config = dict(
    n_layer=9,
    d_model=768,
    n_head=12,
    n_kv_head=12,
    head_dim=64,
    d_mlp=3072,
    vocab_size=8192,
    activation='squared_relu',
    norm='rmsnorm',
    norm_place='pre',
    norm_eps=1e-05,
    positions='rope',
    rope_base=41600.0,
    rope_fraction=0.5,
    qk_norm=True,
    attn_scale=0.125,
    bias='none',
    tie_embeddings='early',
    parallel_block=False,
    extras=['local attention windows', 'shifted keys', 'normalized values', 'value embeddings', 'hashed n-gram embeddings', 'capped logits'],
    init='uniform',
    init_std_qkv=0.016,
    init_std_o=0.0,
    init_std_up=0.016,
    init_std_down=0.0,
    optimizer='ademamix',
    lr=0.000192,
    beta1=0.9,
    weight_decay=0.46,
    lr_head=0.00703,
    warmup_steps=246,
    schedule='wsd',
    decay_fraction=0.869,
    decay_shape='cos',
    final_lr_fraction=0.05,
    batch_tokens=65536,
    seq_len=2048,
    doc_mask=True,
    train_tokens=881600000,
    steps=13453,
    dataset='wikipedia_en',
)
Each number is 128 + 24 x the weight over its row's rms, rounded and kept within 0 to 255. Layers, rows and columns count from 0. Numbers have three digits each. The size before them is the row's rms in percent of the matrix's.

# layer 3 attention value, 768x768, rms 0.0182, rows 264-280, columns 0-191
101:170157110136139137146158146125153110090144138143131133129167110128182156100150122052080109163157142135112154152119137163106100153090137088111121128121129139097133137125134120095114093153100124142139096162127086087121116106135114082133158136137139096083126119138137102144155133129104116131146068104118148163132168097144102111107102095114173098145103105127143132115167138166142099110147103136171125120109149139079109144125135137120157122134137155119157108109123113115157131130140148150130154124136123161132139136155107133152085134122125100132137158152113113188125148142124119115
103:142104148123125134103102116126145125117100146120153151157089112108155140170106148157144142145111124142111122154147176127155144165109116086137114099186161152144138112135138087108118104109107131134102136181135132116119092140126120104159151158108142155115179169164110120131162140117129122127168121149120133168102142124107167083093138086139095138090127107079102154180124105152179124042145143108131121125171148139083131096101105103130162094176093106149094127104105180137173102145144135148147117119120082148099091139150139124139115139104098137110153105157143110114127183093109135131
108:140132115145135151118150086163127132127146121160113117075155096125121119138159129178127088119153070124177123124127143129147109122157116175135106164111140139119142094136121129143150103079129177167135124129091132154136136133135095078163119117102143117102138165116144115181126151108173122151114096152118124101143130092123069118123125137116077154118170097130135117101156125139119122140102158141090121143153147090108119125133096165129121128143149081107115143123129125127148111162125086134129154134104152078169183110120096161108106125123146089151141141110112125190144136173150098075
089:125124116111189162126149116121122101107116084099122094149048117125136089162111151106111135140145149101132057135140145133105132102119135177083138142147127148131151099121118119153122133141087137107157139142162143110119109117130135104167104161107128128149160153118164186132121124129096156116102105126156145143110135147107115127141115126126142131133148135159101128097120152094143108133121069150094132119124139120096117164126117171128156096112098125109117131131141121140113100089104125091175158138106138119134140157148108111145080145103121133104130136124131121154100109138146118102
110:115116092094141174091168088092119147101130133104121142161067127136148114146117146163151112169170131141130111150112113127133167119130145131120092098145104157150138172107143151146102110118146126141125125151124139094081161139154134083145082150116133166135168114150095109083178107087118189129156132146095137129156114106137110105148115063109152133126115106109144114130099139124132144077157148098119121124091116173125115130131108097117119092171158105142145132109094154147139128188149115133124098108147074132150163126166124121132107140134149159152076117081111141103136143134142143140
108:153114093114101122117157170152137163083116166093141120148112096138093125141124151085127107168146167120119111157122108176130142090126090150124116098165103125145165087113110142145141119132114129166164142135152129136119080139136138147135140135087138152124151152168095179108189105131094137130134096132126117145119170114128107126100145118129119110135097136104149150133147128091156143133105169154174134136167127157135120136128125090110183127149133147149077148093084140148127117128134154141139128118120109147119105100129140114122118135159144109154087073118147119155139144120082105115
095:127159119127097123130113064162083163133147143128121106176154135115136108111107144097082120140165091105142090069130164163131154143137135111168136125166155143134164112111130112088109107128100129137108094129133172117105143158153150143118131133128148135158133116149147129091098143127116120124142132121168130103103124114162124116113141099126137158170131125149097097129140126109107138106108119117137127126134093154098108124106154141137158115089124148098106151133127093126128135125106128099132103141092131125123097127141175144118177102134101091131122118128063128163109109154087098141
109:133157175140168119138139140118108134121145107123106115123106142106107140128080135117126153132148144151114132136155119135116178137131150120127152133099121141101119125109105144059129130130085161143101169171100114104125130162135143099138139168121174121130149149170076132131157086123107144133169160140117126121106171114123155112102101144134108129094112125098117129163092136097121130108153142115114122138128109155114160096119102164134137109155137087158147116177103127141128099086127151144141129107177078141095145130149107114091124159120150127140114085129147106184161172135108135152
098:063100159096119099152103125141132087132100127166111149085146137103114185086124123147104114151155109125157123082113118113133114154154132107110154118159125135126139122113129132103143135148064109124158105152153065178122136121130150133103133124152111176150065095130116103167135146137134148137143158112126087115093106167143111121119095111104087116087122126135094105102163159148131108094086118137109112134128134097126146126151113118128162133117158146124115118098158102146181124171119186113116098144132145164157139115075137128172100158117121131163169159099140112100122074117130139115
101:155131075131158117164119084114100091146152114106160164133174104165123132095108126094135140153161114116105114131145135124116147158104162153122135140144124146115099090162136147111110115134172099119142127152099117154168140132118136119161136099151133162096119132036148120125110095138159167171103129108146106147148121122095146138127169094126127093164134074118142125104167156113152130075121092116127106199125135119091124136151130116130111109137147136157175141140169129150134153164152128144113115161129147114122139120118138122087106118114113116144158135076126152151122098142141114086
105:146104145100095112147154086095160144112143139141112129142121122141114146136164182135134130104128097158067094131111085098113127086112144143135140154146136143101148088119101151100141130118160095144132144160100120142095147119133134124112126094147135096103127096113174150147174162149123132158179122151142109136142135143141155163143100155098136113119187134194160098122127120114109145136120136145131108151111120119151105152105138156146113129111095142143141107138122133153123147152135104068096114158108144140175169124125108158159135116144098142116092135082131109126121127142084159141
103:137123140103116121125158114113132107112114144112121124148142135133128114124124123092111118114130138121160141148149128161115123092121123143098117075122104137129132120142118137105152122139078149109154149155118147099134100121131146101143113153122123166114122153133081110138138088119148148115148115135131208132101127079073117122095124120112121156126088102106158136146128133131104102150137181105118134137139106186142124132136097114081091129132129133136110093120090122133148123117128135152160124136125090151101150149141157107111096148121118124129096150103101128125139149137143114126
106:131161129156132108126100136052115111136131099099114154095136149162075150105171131131122122168109079153089143122113082097131087135103148129099130163111159095133168154128105120121146163139172145133144119114079112110135139152128142145127107122105098119134130143083170150151071104161142152138142126070148104122135092150148143141129122142073141146101137094125127148102130137156100152142142115101124135111128120113137120154124152154132107140136146095147173134155143073129120144121107098117098143127134169153165131121125100148153156130115114152125156181154085165100117060116153118100
104:102138120168131155101155177145146133146111114127132117146108114106154117125072141135152159105132137170089167152169130152126088140130130128144139095136107130117115103095174125115124107161157118140095109113135149118116121147139141091110145133126130154119184150132091134142092095126103122143139102144122165141123121124129113082116128124124151128132114102137104139143118147145170110138135106143149139112121116088164118120129115090131135137141164142154125126127064158161094110122095133141167110105150146152099134106161133120103144154137109158143106126152145122125156124171059098099
111:177142149119118131076088159062111155117098120090148147135124157124147144104084114094152142172139175142079151089156114147125142096115123123112122130130128124151145107120162123122136105132117144146100167116111111113117110138099114153107098190083176093126160120182126126113149115117096115122150135115135180128132160134132119129145148100111149155083096159103140101101151159112092157114130121128137160168103139152158131105138115103155127126163110163136135127140062147157098111125112124178156115084168075142109110135151114147157157156136171194138162064143129152114068138121107128123
099:101141172150157096107121166128111143170131134133115098154119106136158138162116110071118120130140147126080124129105127160108191142112095139166094080149076104143125153149148103147111095097112152128122143146102145108072123128110113136095107192109146117152102131135132131147148144134093147136144118105159166145138178106122140153122132122153097131098161123097113118146131130124156151115134135131164129188110143115089149115133157125162135124157089099153117120102077106192160110108134131152133111147133141179114128136165161144142088147155144171099160134132130115172143163097086122104
090:096123145127107101187144146119133077173118133118131109090137106108113201144094095117159110088110108155119083126118099117157103115135115082109097168104093121157135105159127115137127149141109152094141108103122147176160178155133134101137132128101130142147121122155116129145158149100130140117139122130156127139127120132121112129111106151130099138115149116127096130106127125115141136162164134126116126118135119160141091125122111098104139146141128102163111121114098162120145154180112154164170152095118134130121111138160112136134108115141121189162132149135171085166181114131085109126
# layer 3 attention output (transposed), 768x768, rms 0.0169, rows 264-280, columns 0-191
112:136126158120148107137134141116136142140136105131144085104107138124113142126132136126099095140096161125101119176130141163102100117093184134096100140100114128117122152124135103107145111141115101105137110162087098095094104123141172094087166105147109109118129131129123117124140154160120132133144099122162159162141172064147155115100084138135116126150123111069135139135141098119125138146166115170130127133131138121115116129088142131132104142120139116123118083139126101140145141123114149143103121130135131141140123118117126137119151125126129125136153160115102102151100138146100065082
107:111113119123126122097110130111162115106163147109137118121113106132115123122137158196153137091111121174112139117134157130179089186090140065127117114144195098134122127164140111116095106100160112106099130152164120123127133097154122132188102132122138103113156142103136097137140143161154138137139118124140081132134139090148160090121117120132151110113120104104127119177150050193176125056173136143125124141125107112122108093156127138130169160119120120132090139119124153125135150109146175134139112133118102101115110090118133101116141143094103110116151130142144101097171138141115102139
102:130124122152125167131130136119150116125138129172140126131132111118155127140137128135110111148116125146175140097144146148082147108210160160141125173136164160115116145140072099171140111124132161153144112115135129100110142139115138074183097136133115156051123184141163150131167127063124128141144101122136135126133135112110071128147088093083143173118177143089172141131152146120117103140135130141092125152094112086137124126169095151142143111104138148138167104147122099150165105122107124149128131141155118109134123145108133130127111144176111081145177130140109131194168129118115056111
113:134133123145218176115118131115140082182144127096124078149046143119149124169095160140099101123132156081131099133123116167114111108123129168102129141128125154133128109126119148152106123131109123113144139127136131143149087121171150108157126130124125131134145140101148155161091129152128135108089135085194126115121117118090082130130111158141155148136156117181133151105109153123125141122119117119109146146127130104149078155150132202123177087080139154129111093116178124101122131154104130134145137091113131138099156142133139143119076103153138103122074176134134147111120133118135124120
106:143097105086138171125156100110124128106137060122123124123103122125137162117127161141111077137136173154139128077082121140199155130130085157134109140150145128132161120138127122175091092149129120138151136115132168097068128149162147107126143101144121162145135126073133155105162117114146149136135127175136135139173077107112169180106164110122136149125124131092163097130101095112134125099134158075128167102112105156122120155137126092126146094136120140130156147116143136106120161139190128143120095140150106139151119120157115087109169157068119095131077147118134140131113104146157157132
100:089117134142127125131109168101172149102150121071159135111099125175117128157148148115141105132110128123105137140128153149154113132090159142107146147110093136100161104110099128139111126145119134094180138113140113144143116123114129085122126120119116146153122140112170140158163132157148151107096130102123128075108127124138146142068147161106149129157132120098147136106107049101160104166114134099138108105125117118184139138111107173102155115116122135110072174157140101134188135106121157138141156131112137122155137104114117166118138144130168149152112130107136089131126091149131105121
112:130161137141089120145106107174061159106119166089110114163138100103123120098087144140099130137124102108136121138115133146163136186125100129172095137162172162120145130122158109124120126132131110135165108132084166144089128108152128132141147114111154141142133114139093101129122122164115144123116105106148131108097136074148102118193150116138139126126151130170167077169121086147101137138139104112113107111108094121069154131118140112151149108138145131101115135127096122146169107145109125110128173152109109127118128113140127142100124122121125107121142114127095119119175126121135095116
102:131126156118136100131120133110109095130141133132105179154116129116122130105108136118091128136123131170161122127178088140087171117110162125109127107149125140121154154141141128125109159138129113102116143145103133087149141138132119131145141128108112143140155156114111103132132094131085147137124139144100103127119106119086159159079113120130098129098160129110102152159147156151143113103149169067098115129156098127129140086154121150122164126121193118144181126139147073114126124105096158154166132105161115113115156157121094093115136150146109089152121131145117140199184161135127112141
105:135108100169150138106123125131095094141129084151149148121145169106137142128165134095103113158130119132139109162156105123159079101143171154148107117126151170139143100118135140088127098126146097135119126133113078171146132086115147137154122102131136154130149086130113147144146105161105144156127132145161106095102107164147131103127144128134098139117086112131134085110131166120126164126091094137081104152106144120171122136154134075151167142146159116146120113080116069133167070138134172137114114136148123157144141140098138145109115134149087114165095142119128130111110109128148115127
104:127124072127185124214113134154101108146112124072122120138196127114123135090084151108129129113141100122114129166117124122160116164125120142124143134125126131110131117153130102139111114158150115159110131143147141157139119107138129111116119112154132161109121121141132124134082118146185119134127135140153090127153135162108161155075094133122125108140118111099165129097171204130166137110115155106135094129135103143111105143098131103148137103091133098142140169138131133123147120134113102149141143161125127095126143113060154109127133125153141134126195151085145139093178134145119151161
106:122117141156123165106156113132128145096133137114132106091175107167119143150147169102082144121150135154106134122139119091097126073131153139130135115136128109130137128116121095137127084131165114153124108157126117124104133131100104128134102135108155126156137124133097156142156157167123105132118138157097103115121128139147157171124135140089164128151163149152149123140114119149136151162110146186128101160110134115095137166113159149156097145149108177142131104151122110137153180157182115104159121127141124205162116116123148128091137135084104117097046111116126141153098129155108107105
107:134124135110086123145152153103133155137119133146102114106125139148126099139136139130112093137095125106173123143135112090073170106112101158082173125144101109086191141112107143119118115149078175127115115158116153107134086102169123134080152116139149112159079160115113127125129126110151135116129136153182189095107133105084135120105128164100151145138105113163119092151177103134094139091129114100114129138117110097112147161144123128151138127118141139095113151116118137097138124138127106116154154140143107138115152141118133106150125149144093136136114165137120117117106115113123137159
104:141160096135144124152089157088150113172132104094138141096138114122082159133147103097133122181119120116112114115139116112123076172132138119089118122091160119133139153151090133124196156117103193122129121120101071103129118143107135152112073148090066163110159163130136138119113078150089142123149112098134119113166179152127140136149138105144155163134131113108141108110119143107110192110168155101153166112136125138161129146099154106125137142145117102161132108129153101157148132126080115155120142088115145111165082113139125132155121137111096168127129138130112123144129086097150147106
108:131123137141121163111135152128135097131127134159127110151140102086136114092086143152124163122123126127089137102105135177086100126094142129161140101155126126112149100142158155133105087186153181135124139110129104135131145175156123125144155111159103168122157143108119148127092156138101133125162093137093135135091117091151098094145126119113101150133138162151112140162115123130134082129128100155119181105123144124160149124128124093134085099111150151178120133149128147120115108105115128084137107126132182116113126138115106152138185115123135123142076109131139108155121091159080118063
103:135139145086120121135098142062104083101110098123124139133175146149118127096110131125126123131132126122107140111140113137120163148109072115108113127120133153134141163147177105125132125147148106154086144098097142169131133134139098093104129125108134118111152145149151123138149138107121101140132121105136140129138104150108130143146093126121180134116109164176093117137112187125091143130115099104171175132137146158166093105156099121122134105137112140126149134177147153099128105113141096161152106156183109113142146110129139122132138125140135171112116078141143119196072155131140076104
106:164143156124144126152139140128073114156152136086103146134170131120125127150156101093146104131111108125110131136117129178150123124095123132134133081128087105131113142129143085201149102110127135123147135119117115114132123090094137124100136153125149113155116179090126147124112136089092100117142103141144126136133159114113111162128145129136080094105156107120158143143159169112145112125169142145147147183140132116051154152156206135149143112140118108128153135132148085180157155120145146141107124106101162132107135182144175088149097129115131172078113119164117142159148173127137093102
112:105131139140118151147142107150093083183115139111143135123142172120100192151140099087138145108157150135110109100116122128159146088151153108125129144093113135116130125162167140128146154130115160105151133137116160170132178137103145090103133100135113174148119125117128139150126169092118178121130163166140114115121098127118145129162099142124097140102153107166083157113125140099140161120150127110147159120141115182126076063109145101108123161109103131125099133157122158126148146181089157169140108126103127147133150160171109139140132120119102141152131164103133103152175129113121138122